python train.py --rope_fraction=0.5 --init_std_down=0.0 --grad_clip=0.5 --warmup_steps=409 --decay_fraction=0.368 --final_lr_fraction=0.05 --doc_mask=true
Each number is 500 + 40 x the weight over its row's rms, rounded and kept within 0 to 999. Layers, rows and columns count from 0. Numbers have three digits each. The size before them is the row's rms in percent of the matrix's.

# layer 3 MLP down (transposed), 512x128, rms 0.142, rows 364-470, columns 0-63
113:491546469564571452543477481432506465487461493567479507507526494496570574482474567501478453523442483470483580566473435487582474522472496513477533530550495519596494509551508516505467434456493480
123:573492492538492505486529564310453497427527511555468507495507501458487486505522513472489443514533474500541522508487504510528501500504478436557529479469525602452583478494537451515507578404539554
089:501422434468452610458512538488526491505514473488453488586457513481457501517448568519466509462513487481499498538591490548423525488512480433485499543536446458444533538549479528494528553510503462
112:491474464507533473510527464492592474456501513490507449479575478456534477489496448510519572552518492521523488484531504520456489520470378520440500512460493497509470496483505442511493474473535562
113:519473475502453547519511449588501519531482531511460552518473488530517455522507467383482504500512461527531615474496563520498549475568511436483507451498568494414460527468488522435500525408503521
109:517487580489559476492453495380501515529422500527499502502501511509497513474436431503528522449523456512535637541470506591505506503480554558486514503534490451527484470487545539514499519448466569
107:432515557481574543568527510604542453481484515539460524485463509486472564502548465496415549514569515518497475445485519485495531521482513509494518540493507536508522492521529463560572465490536519
024:519508525531529542551499489472483485584508529505466509465528478434518509543479529519501566538478522559445522599467526536507494481595547474526440475500476482491460489496484543563503681537535509
111:472476586561536521490514468498555493555499494477434515534512471559488528530535484509554530575478462558510545564493554517460471459509544505495499484543452455474438535465471494494474461538416496
108:479538530484465475521443512409476552530515488544447428534465526579531461534482552542537545502461479511447570476532489471461540507505470483488578523469543524514457560544478591498516459597528433
020:489568507531485516474553484471508532492540421543558468409458512576553543514491480533431527555529510478534451535498470434504522405537561490546559467414491518497506509440468497481628568467454527
016:542536504467502539509464453510527499561479516470552446434563577484539505419460494520502549503512442461476552484517500492503522414568519454532493561515439421487484503487545462472588532459541496
105:505540477466502442493471538426526535536433475525527494566486461590511566492439435476484497505500563621493559553499516439523470490533466508565518517483490488513499513476554539568484501539507476
023:503527525499453430508585523515507489503445432504496526503457489516513456505472555476450502601616522489480468448542458442499518521463448495559515597464508486477476443532510513536474503529504527
024:506536538508464501512456555428477564485446505494494494490466514504470516498480547558485490471567476484508432535464540492576613497529521505544441491481555477460532497484491556564564482460509535
020:494562490537561497549513442494489476512584430486480360482519555507474477485574521505570541486520521510432532523493516438472539482451506516480577454512471459471538443405510465460479501497505516
115:526473503473477500498430527481457503517530503461460488495543551409533485478536446427437486472518465535528450479535566539521533493477387506526482557479494504541504494485466492518563466507466559
117:542366521436476480509506539445598483464509513465468463535459548460506515436477479478527583510500528499493561488475574508469464545480525473520470454529523490499545452564493501478517485540503550
105:495533493501502504445436497451453527485483508498522477480569598492549590489480483550466481472516526460503531509503442541509579497509477487513426504452452419517461526424517441511454541518515459
104:534506526456430526460477505565484477508426476501548516482458517566463532531483517507486598552486489506425535536452492482447534507475451456521507486543430482434534502406443540514508447589496539
030:502542525468485540545546468467511437540521450524502484461509486496613498542481495509571490502436568500514512550506545452425518533475427533555540479481507506500487481522520488366533574487518486
105:482491519516502471554490527420488488483485499513424503459519453548470450467538550500468524500518476546474455519542538560441525549422539533486525471557569489568492622438425476536475540523487507
115:504460483458453515409479556489502548462512448578499476488530581506540440467450572511535577506492492564431521544500525447532443588487540405472503575529504449437492516532469448470407525517587508
120:513488534486500481456509533383486517625512468476508459514470490500552549513501498460539470471524503481557565526439483449540526553563551487488487514515504448451539503516519477508492562459481443
109:509428508481487441456490511570555474408487471503485496529490482655534535484531526433491549546516553549495533488427521480542463539473555471468526499467480577543455525489535553492461540590483511
110:494479511523547489512542564507517492476497521533438482558530507449525488517457533412422456487506483500454536469596450584603480464518645491501499425510527516495494514514453535529470456451498477
023:472533477510494441464552538419486427540445458511484520421500496535549447542509574457577497521491507500598473500473515478413465487551426445510498497482501440451531442487472444492521572508481459
112:503478506487464489551538529530504488518505481460468522521447445534581505534517511494504552481528475473455552445465411435427544492490489466483459502549455434525504486505582474458497529590482446
029:492470479476447509512503561503517483542459458523478556510447496498440563481492566501517502495437477453393543471496512482530520490540536539527545448461460510491527557565419483444522693485524515
112:494490440566489485482538505423508548484520449564470532520540520484538493506549589479508478487479521487453485481527440553543527575496552484522482493525516497488517513510499490474503509427567482
121:527512446479486512507523513455514492600433508490527532427509543472485600556492531531509527498577465458473461462486450455439503483534643525454524499512490444447500435537515544536494431475482490
111:538492493524505524481421571312516482469459489462463506495453504491384536497476461434529459488456551468529524475480496472471460503509515594481454542450449489451522580546502490478526513495514559
097:522527439531481502535494415536428513485478498482464548495489551466493515595547499503485512521472495453518529543554513510529472470515404473498406506486495486431438521506495516493419498481511537
030:497416504489480478472549527479526422588551508453429499432498467517455539559484540502516396508502487546450506506459545526492514492441488523479522487462533526572514521456473486472506631514487461
116:521631506585491477503476456395520492535528530500457498536482440496538471481471508521454441507497523488481550482409503545527487500564469520467501507577534442547474524458535482507569496454532423
117:514502460478495490480480511517511504441505521496501510555493546486539489512508570507488556534474480455542377446476549545477496465387418600499510503582493519539496484550514557524601467592503464
111:510497479519570593479471516600548511520523456470519482433501620515521477450497506497446581523476475521493524549454536481551499538488490525461458490485509508481482512507514469547454556484571544
112:497605494423596471530529519508501467540518539482495418479500444513488514470466450539489472535556514541532558574490485522472493491461557491494490556501463515543503482613552552485461423458481507
108:524460443472544549526462468394559530538527495480510507543477482530484481511511529503474571521481475495564532479508523499448527504501412458424531443509481439489434505479539529500533510533498527
104:502468470520480459529536489456484443568452534521487483525465529530524502498495489508503538436484451475449621456489519592450455474476527515500432491518538474506610485562492500548500417528502517
107:502473533547463531502555520582496509580520553494522473485514522498530446509500528537468571511501550577439528536560555595558484491498499517530555532478488459589495578397527546547491457542545448
110:491571521498563505468451470533453517535553522463490490508484526459429488474404481480474515489513488484491466460494555619514472489507448492522544483503507507462482522520497546414540530493559489
110:491548503501545495450467509378456505421487463507489531495563463472505465525482486447495511480526584491486568489508523527469485537479536415554543500465459521566447512468522472488508450527471532
111:552488510575488403532517519425539412458443529543513444509453518529527515500458509450512491480547465520499653428488476466495544487442460565494475545514517535477510532493472512514525524477574548
108:486616490602553481554494504364484503542469543511512495481501502521455551497507506523521445507544478474523570406510491474559505521466473567529569479513526551467450495500483460527517519446480502
027:555516534509476485503513503537597567577496504517454485590457461420570506489472509526513468564487530480457518460550526448480528487505503466497519503521513504502576543477404471479546573467463606
112:464547501548541466524586463515477505518465520498524540446526498449499533532529477424482476521487477506486529500498452523435513459552528557468531477502517436520518493548476507448610488480505499
108:509528581494561469473500527505448522530584530490445493473489531484526493445462544531591495540486494540435649520462462440474469501445542448480542486498507453486513532589473434474505471481536517
025:483491525488462459489524473461521474495458528499464492521496496530535457447475525519465491438565490547472466463465570435516542539531387529502480450450517547492513527436531541520510573513528528
105:554510501456529490472480464355539455410514497503555500517499484414461522510514493489462529502485510513451467511417540533485493509451533509476489472468498520499475558480515408479500452525514574
111:499470499548482548432491464609478448499496526462509519488474439555498522439478421480597482484462480483518472490445520487433436442469369513516507512499461513466528532472573508542522518529494515
113:503537560544462481476480538476475537473464502505487469571494491498482487494568588486509428510495514568519454539583419436488487487567487462517512475527502528530512516529540514531441502485496519
107:488504514474426543472496596579468529468514518502508505437478474510545474486519501523504447535448491468479519480506501549478494586559538514480459500442489511453514482515444445453503479486509406
112:563564500409514634541534535468563496469466511430513460474445471473474402522481540504483537513506491506537451509510492494498462453531536529550489450493482499489519511573434538501538454501473439
105:456467534550539494517543532578548471518527496436500535608504448472528439439514473511548476505486497552484479541461521487496469482553400480520490496487482490507504481520445460498523428473497533
132:488523491566465514486489484382521514458517515526499473469508540503539497535532525481449467477481514509525444496500512519520498513511560481527531453507485490517550449496559467500537431520498506
121:531642470521493533520549576424454516480526559576504444496486497479543473533437544470497457485519500442478478456463483474567514505502450509487527490515536450531539537492450545566521520461518445
110:500493529489458474521497445455533480507507498552480405472521503536474405491539538544475549500469533436523446491530492434506473514425384470525468481476501549468438559428525551548523573463501440
118:456398443550469473427479442444432519601481465458503539435535542546532499522569539417524528477499552512495559557543518456557493488524507487510517457510472478475533523443470502504469598545546521
099:546564532501488519481490477470477533441532527488512512502497532463512517501450500510493483499415481562525473463614495545435536505486478484563487473528535551447570486462534522473547598490465530
098:500458520512485424466457522460502542525479531510505508439552509545497490468571479451496530389488500519493529504541524527452514533497416574548509511450464469574472525515486554534485422515518493
104:525460562487463510496545503515536445528489467467464457504448536523414539446498570496449517509491543454476512454504479557416482529488491510538538505455516551555451405483521502494515517474475531
112:491543474545514459506496385469545500604453463479598491496537598574395482523462448506524512516530512528518498518524510530426489490509491501450511490427547477491377515427496493460440455519502507
105:512530564586455533513556529428468533489579493550514503535470489542507512422517521529464420537539496505547544534547469438628518519505491497529548533537520536569467482439449530525515527505490483
112:519467503533543449478503437553483510412505458526534529477477525469469476515468581383500507508456477480401370478547472464486503512531427472478514496487521492463494528562542499512493560527490487
115:514469480518465516485474492363467525428471537481453534496463485481510457500494474387487508512515495460467440563403527534491496446492501523533539542569487477460487444528474523526524589531470572
117:493544474520547462515456478505510537492511534455511472447520467495422532531524486445539548483437512482552509499493474479462465466521492493521540598439504539482507523563550505536460615388520496
110:492454504545479520433480440405512469625491505476544500480447520481542479523487520501456523531507508492535543532529555510509431482513553484498523491475464439499527513462558523533505543462501539
025:514547500496433505484493515503492518547405460481500524528441400495461418476473430442539525438520532520440504477516495508507561567601444487497522530446500446485505486544423474525530474451501467
107:476494474525487546547475539642443501432502506480439550484484467487493446538435508440503494468538467475462427482468508565462488477504490456528514549530475488492516473427451531484520511575511472
104:522517419516489562525507562634516454487552507550503549477475480535478461530475502485535489474479433495532508535468510529501479527521379483483495536503468456485498495489503516480514478549487466
105:491486451498468491544458452442457558480499531518504549470452493489502489494556472489481530487502386430462506520449499528575518517517543528539453487445472528440516573479578440533519507517478492
108:505488416473545508475461423459487552594530487477508515431493469533508474498462517521501552504502519407512564454567535508570540536499618513515477498523483544503470501465490463495485475573471609
109:525500516490533479569511539376496548442515536480501511491521452403434521450528461469528520502563549553511486446471499536448473510490489548476470559549524561485513454535517451503563601496419507
108:488504480470467346505544479486496447558491512466537503455520517516551471480513522541470474550508438520556527476490412522450501514484511496511497563487506484512532479424529582531460456505396468
114:488421457530473506559513547477477512475498545566490435472482463503498536461506543576500485483558509394500473513495514501522550515535497495517542499506535601504531435485508517534552469522423473
116:510526437495476421450455477396508526523452502509491514553461520516465486458408438498494550499466509501558548457454543494476570527572449523510487526551504514499428529495509491482429563521526462
104:493490514544546618500479499476553396533467492537490520509558383533506544491436429517503478464463510517493522548561541485451490495480494423518459480403457434552483529462479504469564479451425454
115:511547458512498552515470498514509412478489514461511567479441483482486518487496449474586570547470493424424565453526469473593490446467585494486438505474496506497551477434480561488502518537493412
109:489500525451466536557522539540531536514486520487585472474556510505471427439475438459526495470477545494440511550490531529467441533513523512526508507429512534517469507480489458544474524495505533
026:501481496545485415509480512465521468501532506509521517433434457426422447451426540530559556460501462461505598515580489513517560567504513476467472478459465476531575476446505473518469619499534519
105:518542501548485546532418487483503514574508466542541540501486498537543542610527556529540542520456473520467527569479461550491445474459593457503530531501442458505482571469419512517527473485527508
111:479540482503469468534530542469530501495459534524514563552528473521465525568449459477496608576522483591532525484487458596506533501483484510479478489523472548520419553457527518469483466472457498
108:581456396485486437502485496434509536481488444532548480492498536534543574478542540452509474517488504479530531521501534505526574527544602502462511432489480468424496519507528418513477476501500480
105:497475484565498519445438449413467520436488544497490448483482447555494562589480491527495528500491479489498497516503539457528568462423539469490467523533553484567527501481491497457515551556448501
106:491486426529512451496544491523476504526453474485510566497514493497563504573462497436551388477461497558502517464430513464512545526490484486497465513470543480463454537575493620451516525498533503
021:512513529498497565521552528491504442501531476474489518516515543479505513549514517482494483473544531492542527566539507448491492437536529503487511528529547416438522490521459503491477502528492466
018:519526541488510479473542585411482502559492544473547561501577466578462504486525546483541506418500532460510475504521454495568523442451526517466529489584510481489611561464527521524484555531541472
121:497422542573503486456485490619536526485541509481535485452540483521502488490508479493609443500487522469430516531443516585527513536531483536530434445554476485534450517551491541493444531538459516
113:513505534480471476482458519497526502434509533476510491508501523510510434527456458520517512508489495522531429466531551520533494537486324454475508479514504462499448477492368494486443527554544515
104:508474477525459453498539545442466505635480481567460533547518506531546522482467470517433502501501511480507539472495483593469505496538454538453479435484490574488550519522531502515471581478511491
105:496585508510477441509532509566527505493566498514495497559502510517467515421477504537475469550537494425555565470510494513534576524518517552476484508515461505447542509507419529504531534402462491
114:512580475497499504496485502485507493444449532489484484457489462474469546542538472465511456583551526499489473550508588549476532486497441466491518484511520518469450490498495550563540645535505511
064:519463516548454510571471558468572440522486502458497539452532489582471599470423493471358515533544481432506501498560508494536432545478485519512528476498470503481467519507494470487535612500462529
105:469493461492489477540488461409497555478563544521542465491571516476472483463453481493469506495544543510496499553526572513500485516507444538509415528548562488506476537508580482504518525487615547
117:478384483473488505483420452221447526629516515485524489519515509519484473497477478488468543553496456487500577480515523539459483539510526486494533507452475509461505524505542501476476552490502511
113:470483527471506550364501577442535567493509498509485505492498521468490507509460510579487525499481463498476582535520498490568445561518615513503447496492452466428458491494470419491561564482532500
101:509548445457495492552489549512494484473479496529451527522486473483592432481500569482514470469517460499468497451556500432481498506460448538472513506475533547533555435554425512481520482557455489
117:496441602537485583449460520521473542446514491489464519472469463530536483465534458507486525504451489485461545487516432524551534538537546486659510498504484586505514558466533509483551566443459472
102:500602458563555464520513465499529470476541515449484497510536482483592560518509472471473490515521467533510558432518427446550513501489601528509463478392530475478437520600454481535459422497512471
102:482513559518494430506507567414479476599481542485523486527514504523546434583532445535507530424533521565495530518560504526576506546502525532545518501543519502560470472462498462606536485512459549
106:490563483503465501540447556555468471501484537530453449435458507525552570448570438573437499515510485545532527527547468425512498444571619487557493439513447444492564450496479487464510432482516468
111:508492436468458573528518523369467484503460464480524487435555533468529534502558463502496506532540486518517537500474527481519528562473588536522455557455488501453516478512568557502541541518585518
115:538506450514439402461495436482559565493470488503488440500489530472506435517481558509477572544453498463485462509523538518506496512420507512503521471552480470560481559520492490519518521498531432
111:474363499426458459486465479520501514509498452466583504390491553516502453459500450464531465502508483540613570555476554429444500429505533533455505499515521545528468482500467444510480515487476476
114:471542541523441478472527518577514457471464539556530532454491501542478499476478523492514502504539504568460434486513492463551506618472548487497513460494483504515565482513534544480490550529499495
097:486502530510514471445510495543543537484502497515520618523479501397489469441546482486495507502499444468526468509500462527482454533538528482464520497573512526495504470535423478535454516495503496
# layer 3 MLP up, 512x128, rms 0.185, rows 365-471, columns 0-63
128:554466576521501521439548539528446538420539484539498463484502535419503568523457531495462492523494509425538457515543422505499466468524464471491558493459562559445513535571563497493512581450509516
095:490500462464441546483519492537483453514469413521510554550454462524512502537543495469452513543519559540536475505540475477488513581471480589508485407475502577480530498460530519538459511480520520
111:550508584506410501503497492497500529431490513451497453519499513552498490506528564499503506533492483571481502547532434564532450512496510431507534550530509453502510453492450520572416478551485463
116:494546525479507536514509449505519505493454496483497479526523531507519534605472552499573565459503573482459489444431534471516499580503475487475554578471521422548631535429503568474439496516493538
108:498545499525508523501528574489494549464463550519457517410512481489487471448523519465509494570467428469580488538545527432398433474592523507582490438439503510487519519505518551545509474487502432
106:502552598543460481434526469527476477451476461442574493486541472530565553494432488464603511523389559497418481475485437529518524487415443509453499500496489465459511533540467501514529470500458570
010:494426482522432552457529479591483477494523459429441464462479502543471490511545473456515499517559473474550487465459501518493472495505472502544483537462488446483461491502540539500482459492555475
115:571457521527435547445447548498552521412541494506471450438502563481497538472473576496502530465519494514532466446452542433452503554440487480476452516538463479552527435476467573485526542594534508
109:439486467508517559512500500531527449478501471543554531465529535487484467485484486482436487507482436473525498537426506590506520474458529484555502483483501520436547454484509388418484512445495505
010:450494437527509580477487512616499495488443457539487552497469468510539469603500414523464527534567547575512469435502488456456487505445524595542593542445523528487491490527507536543514519486482545
008:475480476518543540460525514592498511496486433565432458537524498425474515428519550495489499508440476586454443571516459467540583450480545530438476546562541502457517507520523578533451482460511548
105:468540465517535471492516455532448459500534499456496505488542504459534516571456452525487493507481438531518476503427499502465467509471537540430514477490542526434499496511538474461524541491484493
015:499491530534529492472424556600647486499498459569508492462537490476499554541471548468416510538572517479480510553527444487534509480503483484514501433462517504525471502519435418481486496463478525
015:454421514451536447509472492519501551532535501460507543528421545570487547518470528437541496464494541477505480469476506474569508582452470523467535524523528445493494554507527564459622546553448565
012:456536514450514528500463477552430464521548512476455431509459452470521523423434543539537480554520442478555477553544514461605502574516432482481496492553435501528518502525518457474518579559506493
114:506464494480526427519557490540525522547555451431541465427488424524503523534558517544524433527500557462533435532471479468488510553521479503436468424474528529481438529461509529503465528525502425
121:504497476525533485516505509531489472447528462542472486544425558463508460454475547500525467476453522512511497474602480534570503490535456503523540568482466435543572533542421561539460506482424518
099:511550438527484474530470433529489579504576516501465504484534448524563500526473549447466544501451528440486481493553520483612519429411402455464512558473482520474503519455447479457569524563490506
109:455480513498549467527566515518564443502547460470450546432561469502542529541511450514469475491486487528547503468526505482526507512509493572442497457455417543443463515596452533500496485403525436
017:422462558521445536422463506539509526521501557492494484435448503469476577479494492534539452436514466492545523569523489488461529472487450465486485552502544526550530478472508474444476507511516540
116:517464518450579512452555530540461442480390496509453534505490512482465481512484548464458567461578496465496451503468589547526550523513511521519527510541491412508450520511545442518436505500399467
123:485473529527510556494450537547553555495460510459503492511501452494589510578567529462435515454569479565543437478517528495469501550526469523505448441516428463518552492553484560592431465505520496
105:559555456431469497554497487527461518523526570486511435454480480572508421508435502466435578573506479557480461518541616506548517519468492443523512540456472497513515496527503452493496508510491514
119:500530492514560558538514489511448454523524523494471521446518489486470502412525484508465519482511423496517502594527473513456529443506524517510463504556547444488502526503467436400506527437481565
104:502534516504559495446574509514539511443497485542540543483504543513549472462469568500547469527521517533541492430510503477447446468497469546527451492508548513460520474457494514453468459482503502
013:388483519582516540452547510536429446444533631535483462498428547439481495495567470477519504473456479512520520448479511446533420488465507509529454522541493531515526436486532536516458505593510483
109:486546485565435554519497491503497519499366560535433461523583453492535467498468507520513538554556544519529488554519518488585503509524431456504455519496500537528525504473512469548538513564538437
017:534547511526564429532468506547454530530485518504498478443545550472442467489475484434455619508469460563476520502510505581517455487585455442472482495525552436416487508508519458537456457502535493
116:504448500533512534478530533532518557454568543492475482484508579456522551485503494542442499467527507529519469504459490496516525538493452536471510467512532489491513530551491545508589541463500520
113:499502486425504505508519513533435501496446548540531543494468553534490497481486573483507581610569499485503465440475576525440510524460486456491534505504467514481456500433500467502441498534534523
113:540513521492443491558534496509490489431521613556574482523553477469522500498482553475520495446488522467492482531554442569523508462569478513523499533507571560462437443593525468473509520475501452
100:459465446507574515534492563508494494468451474539529563523575524492550426541559473469458501501459528525525443495521507454523506543435442482472492454497496419506513429513545430471479528482593459
018:564485563478475449494564436557467421499525455468520516534520526502483553570494553461548463558427499502587435459559580500479483544467461521507482478510553477467575552535456547541549556518510514
113:510438507474550468472484395518486483540549510464526464547485486490455536425458553564445547462505408583540495502515527476469504521501489491473489462492503490433507508543469466461544515494548532
111:582509438546459487520444501561482423455482515513456579521580549463526510454542513487473533524540459512525444545482579527506541483523437426532501559480509465496472491448469526443403480514534505
116:457491519513540477547570521554522546452488500521484563428490577537493486437481483438507539509538509511605476518466467491476485538499515467537504509512470427437463558550525415512523515432497567
118:533570407491509550528472565532465536437432519508527545551597521473520504462465578470533471503533529485569462500552489460595514486509491473522496507488496540513493516432444514521447514580526509
106:514579633556466501490573552518494484521527566485486442484529467447555505506535495506488418533449491534443512493454459469491505569513471512476533515476471478542513525523506422538509459455498406
100:442451502447534489437512450504483496501529443488559549542469471527404441492535549483518528452521499506561497557620516493561540480469496476509550439461538457464492540524522440492510525433515563
107:440552467550471524516487453526483517500496554496534480397459584495478464588488507449454512450534526486485459468443548512557508533521472567509481527511589467457478539439560535493489533541501478
115:445554561499513498470610516522547487464511456510522502426443571496554541524553527493552465464487483501505476453534446492505496538529518536465491512525608437534499530451475555475484497490500488
114:489581526485520511522475527537503486450513485467498487403501479536439537475430493510493519527519488507427455534504448545431485551459485447531424485559450499507467552503506493504535506481470487
113:498520537527459485465519475502464448452539548495527527443506516483493461534511528504459519460485495513482520523567446446529473528542477447515581485420457453460545524550523524542502517433492604
103:494534492521461601523506516517510489473496576512473535497569501424552528561552484492478535506544471505487445479589435465545495491505512487482529522485514501499536513488523517497482457448504398
017:535451487552479457476540520591458457532507536433549522505502569502557514469496438574435506435506453493479487481437540455540540529500477532433494424516487476460503496487544544443549407496460458
121:455523560449521512431479515522515479482457460509468553520505555507518445521510478431462521475608472508578525534557556483471453534484481523448460416474494427557482528458448528539537482480499489
102:468443483520521521492485516538454545489528550442398554469576555486419556441513490615515509471505474468537518469481511444503463486454520443493526476474436481500485505506536523453540513468539543
014:444502563519462496445519441536502529451476459546469545481504514478473522484526475482543474462449502484500494519496496502526580492505511462585519482433478536410476563485510583519494583510532437
102:540518524504431497488499480498509518412440447553499497494509511506531509457552500613563517549491551488496437442471444456469515471509491437519475489488567444475528534499455425575506492499553560
116:490543532458537505469485467519489527486487508547497508478555511484552507496544512490466476493497419517485513484494446513499547487499507540412534518533494468535590468559460542458433473483537474
109:462529517439527508576465501543467503480527428458538484490422562506488463440496542446522555531453455508455469420495555447471453529572456450553605500438511491471511467458572523496518515474489477
114:444478493478496518491447462535484549521476538493434494449543578426475539447434474531491462448527457469483482555571470492511500541467483506468456537484483524520554541437435499502478531521510480
123:522535491455435466486525488519508458462531440451472487465566534510497493480539512520512502519462502468545436561468497563564489440547427544492482477544539449517485498495497479511511524507502483
101:527453481490484532504433500481433490444525500550450438465426527438438452469436538479453535459485456449458471513477452500519520562398527540507468485502441499517599534528512528492500525534505571
118:534471505495514522490542536501530581427482485482540477578500574508539434529517512480497539499540482533540437493489539499472428577536488487562462509521474470525445529449549493537495497408471529
125:494542543489590524518466538516493533509539507496550523520532513493453492473522537518433565478511435606471499464505495518481455562497530427501514522472477463562479467514436539497546601492523469
111:523508505496490564421492494558431484470446541492431515477506531482500436549442462470473551499535441554558493477478454506496492523458482523549513474502501522430547479444493542540435530512462465
121:509514499514480443480476509531468471450479476507478473545529499575536492454533539516523557557460525541477483539549483520512488483516493474499546522480479526526474562457483474529437519526477416
087:494504465538538497502423503553539567513518451442482530467533519506502504500507490487440590511485444495475504503511498503476526471461506440542531521517461493532563496454462557467432558528471478
100:468493499502476462464463497514460474491545491530522462426481455521508571542451511615516476465453529464504490516539545425489572502461442504492445460500452457479430527586521546579535510525538463
099:518519490550503477507509409565531527520485525492467536502500461484567497524449507544506495495518504609448461516490431477452481526451468488446467496426490560533489500500435486486527524506498436
122:496519513585538503446553563513486463454545564462485528496537459473533444462454567464503503488544427417481459462484481515517520519524448468540567530465482530517513515526552467479487506509587454
108:487471514505556507498439467486404507495499479476542508467459437460548438475527510470420479503541496505502506487442533462536510535525498511548435436551439478525477523507538527487548524473505474
111:441510443483489666516510478525535484514479466497440484483452470459495499520540545525456466539541475492565482536539488513475536540501514538531424456502385517549526487490446515513486496535493511
119:497503509522527480463498503521437519467546519526525472481465485485484476500443518440438547482445480477528462509497511547528490458500444456519544489448518579405506490593483530503503528453573483
115:508557553460553486517515506548495474486500505396567421479448507562535486504435524475501459513536527460528490466496472489522526482504494501483440579562486525563527456538435489531503499498504447
108:532470536470504498459539454513480483487512550516441468513431514568501449386478586498511511499503568513464502535501554465522463508415468450508505500551464429499437486462508496492453543537490557
015:533519500509417534475471501594457478509507515551501485557468399553528486558541449542534511510503525531463478481532489413504502460477442506487523523524520525461490555442493519462448498486488502
103:470443457488485448456574513485538490533519469468545493459476485500491532527576473530498452520499497499562498520507493463507564506521449592410500442548482513391468484554516425515498491432427534
103:472482453469531476551485498530523485489520493375527486509454553419425515414511503557541571466490478471463504508526466512479534541516492485542567589541583447497545428534503551502434496504551498
107:472520541480485492507510512526522477523464546464451482445527525511483487431459495512506511488520514498448448547602519414542459489438535467489510553511493449500518495477491532466525532497428510
110:483417488484535471383483514519513579504436418461506446396474499487510470496544534554467524528484525547515455447560504473506497532532484528547451413536548495489516449570541523479449461503436436
114:515495453528541551573516522532471551488512526554536500496485508526571508520523483506541505545479515462513498493559492463475508498521457418500459547514457467492506595505475471457493499479609526
105:452446472540567439467476488520444457534463512446548533474440506463504524494419504539488505522571428475549487519435447463478497520514458562572447467433513537521515474504563497511513515439565474
106:509464530480491563523475472517483514483491539509479451521584500420424464598500482508501515454552477522493489528488506549491461567499551475481538522475508498533610492540469557538533485512459575
124:506511448607500548500502575507549505439465531483415471504506507475557483551601562524538491498496507515525493496503475531524494485558431509499549560438483463559565482467442525526526455471583439
113:474540491493487520470495449503467528459503528453434492399469558505516559478482481550439449516514466497477445481420496423503522532409441472556483613482605564502478452527505504504516549525487518
113:500489578434533490476501508525508441446495480425490506476566440417478474552547556507491528466569512498443539480438512517507567441487499497463476558500499484550532515540512501534461527477522455
112:517503514495489551566482519540484529491446549558471504483496478554503481574504523443459552468518529531466474498434471526462449596484430549425570537512511488524523545517497539537452537479569554
015:497541507468534539491514526560456485485475508568524535548571545437442559460489486502510520535459484504464492556470510527589496573537507507542517519460511589466520564532548473509496588509521445
112:514463574467497489489538502539543490465511474457482579562501454474509451466492441489469460509473462581490509522517511493483496464559488503493532468483511533445534463527455447555484480484468433
121:492527479510503502455548538553486394481516534520477553447554494538548461516501588482507477495544502435551469465442547592473535555522418508528541479443541521552426504476529477439514460497522507
106:527564486563505494548499436521481445448461562488491538537528431520519448515500560449543535549519493476481492554469517581526547532438456502481540563513556479496496430471484482551449532563517550
108:533503501453547499518464507522485520448480464447488501506534507461428539489537502531472494503537517555543512462496450474463501487442490467560475543465509464514467468525513511531518488480461473
111:485522550443505499459484540557546559507459484524491514498390465543448446505513516531518522471510434519584544605478560508490489468495461457534382514504543458500452450485447495574477509531447598
011:482520534522552538500487444535549505515441529590464487513546454482462511514532476532477527470577534539517471436534512473515502456475457488543531511510518541471511458466488482629513531532511479
010:480421556507500516479450545544519496472418403516539516452492506496462514518492517525514442570472496551512481485471572469447494517485429502549504470487466544519476538516549476506485508551521501
122:455419507507534514448541514533493502528418519451510482465516470485480392483473494503399522491516508506558523496548500538445494505465451458534448514468518469465502438455516540472528527586455566
107:473487509537511483524481500522527455522545536517485464512480529494430560479446531577524539477485480442521516574463544549474501519452497516508470488578513539416465571555551476496467494472547524
103:516514480523521469590512431519544519537465508524497583473505517500455551520561581476503544498476460491482453503511497484447452460468496438523446496578571509492478492579500575544460567525518472
107:526557478485464554504496466536534591468510515505488474557523461464501539480637518457539518485529542497541466520519576545417486489505462474483477479527555502512498471466419485486486524504511464
120:467469463544512424536547506527500532519571533471543510437427458484483565419486448504537506498447459532475406496523566512412488466506460500480474484538566557438513502554496540512577571469560515
059:525507485525516508465538537570522425417467560533481578503533526448448483486443484483488425476558450526534509473503545555546407480512524443490435455499567494521495495497487504538526490467530472
111:457510597486481532491541472529499470452496463430575498478531550504414460519595472502545511487518504580494453538418445510466444540457485506519511538496533531510490519523554461529477527544406474
099:540526576531448480478519449516446501528497500571494408496507517547513563534480488510567561467497523492436505508499501430478476513448497466489451506567500462533496521449489453478522559537507491
105:427576447474529505462525428532440495469451517559561586498509448541557500491497492494554534502532527513465430564531447450500542469522521473466543540453513469515530473423514512559461562529535450
104:489550530452446484471564481528539406458513439454544447423474494507412535485484518436512517512493515539524487593502524491535514483508524452519422483513590517444415512521574467506504513510462542
125:488544488449524479541503450542501512521490462489429559517432492498556475556447466486476483516546525552500442500508501470564468485459453405471510538509453456519517598433503615437456556547465500
108:473511530491472513465503502527460577516527474539613485455479433487493507498572580522454539524474478472509538526458491450530478547502402486475527467431503478530463556464468490455519497531439527
103:522506460496523500508521506543535505522473516428459540435562526478397442479479551547495540493592427530543470459500541521485530475520484477567454521527481523535489556489528413483533539445522470
111:524497519505492497557527502528485499470503440504491537528530575491508509533454514393541553474453516526597497485454506491449466529412489506459556545530576488493429503517540417492479512564532534
112:499552488485518472551465525511532454491454497534512505429465541529452575472440476475545584511508542492503490556495548434515469494421478516540479400532533513513436551560508433466508604534507529
110:542578431534524456504477518552462483441511484518444583451552504532471456497522528423521558539537525444473461508453476602511512401489417511527521540481486574534499492456471456515510471576482500
115:506517486479529485531464454504445407466450552491427472508477431470488513479503501515467525434537505427445515494545477519572458462468527426520550506557473463470453502527554474502472530542514477
118:504438474508488497488523484549492446409483534538456477504521591546567555479491504502481514559560479534561471440515554530507437559521434506512505500443533528467507510463574473567464493528547457
088:490519498454548465552559595573487491499526460511501419525503482585485535474502564525528467493487529537508471467406483491550510502505481476486570541489471536495441517504509531531562496494574486
102:531496510498536503547542550513464445452496564534429540493462492476504448521411553527492525555441456424498504501455514540515412428536458485418439478550522514514461503468445523513578525577429491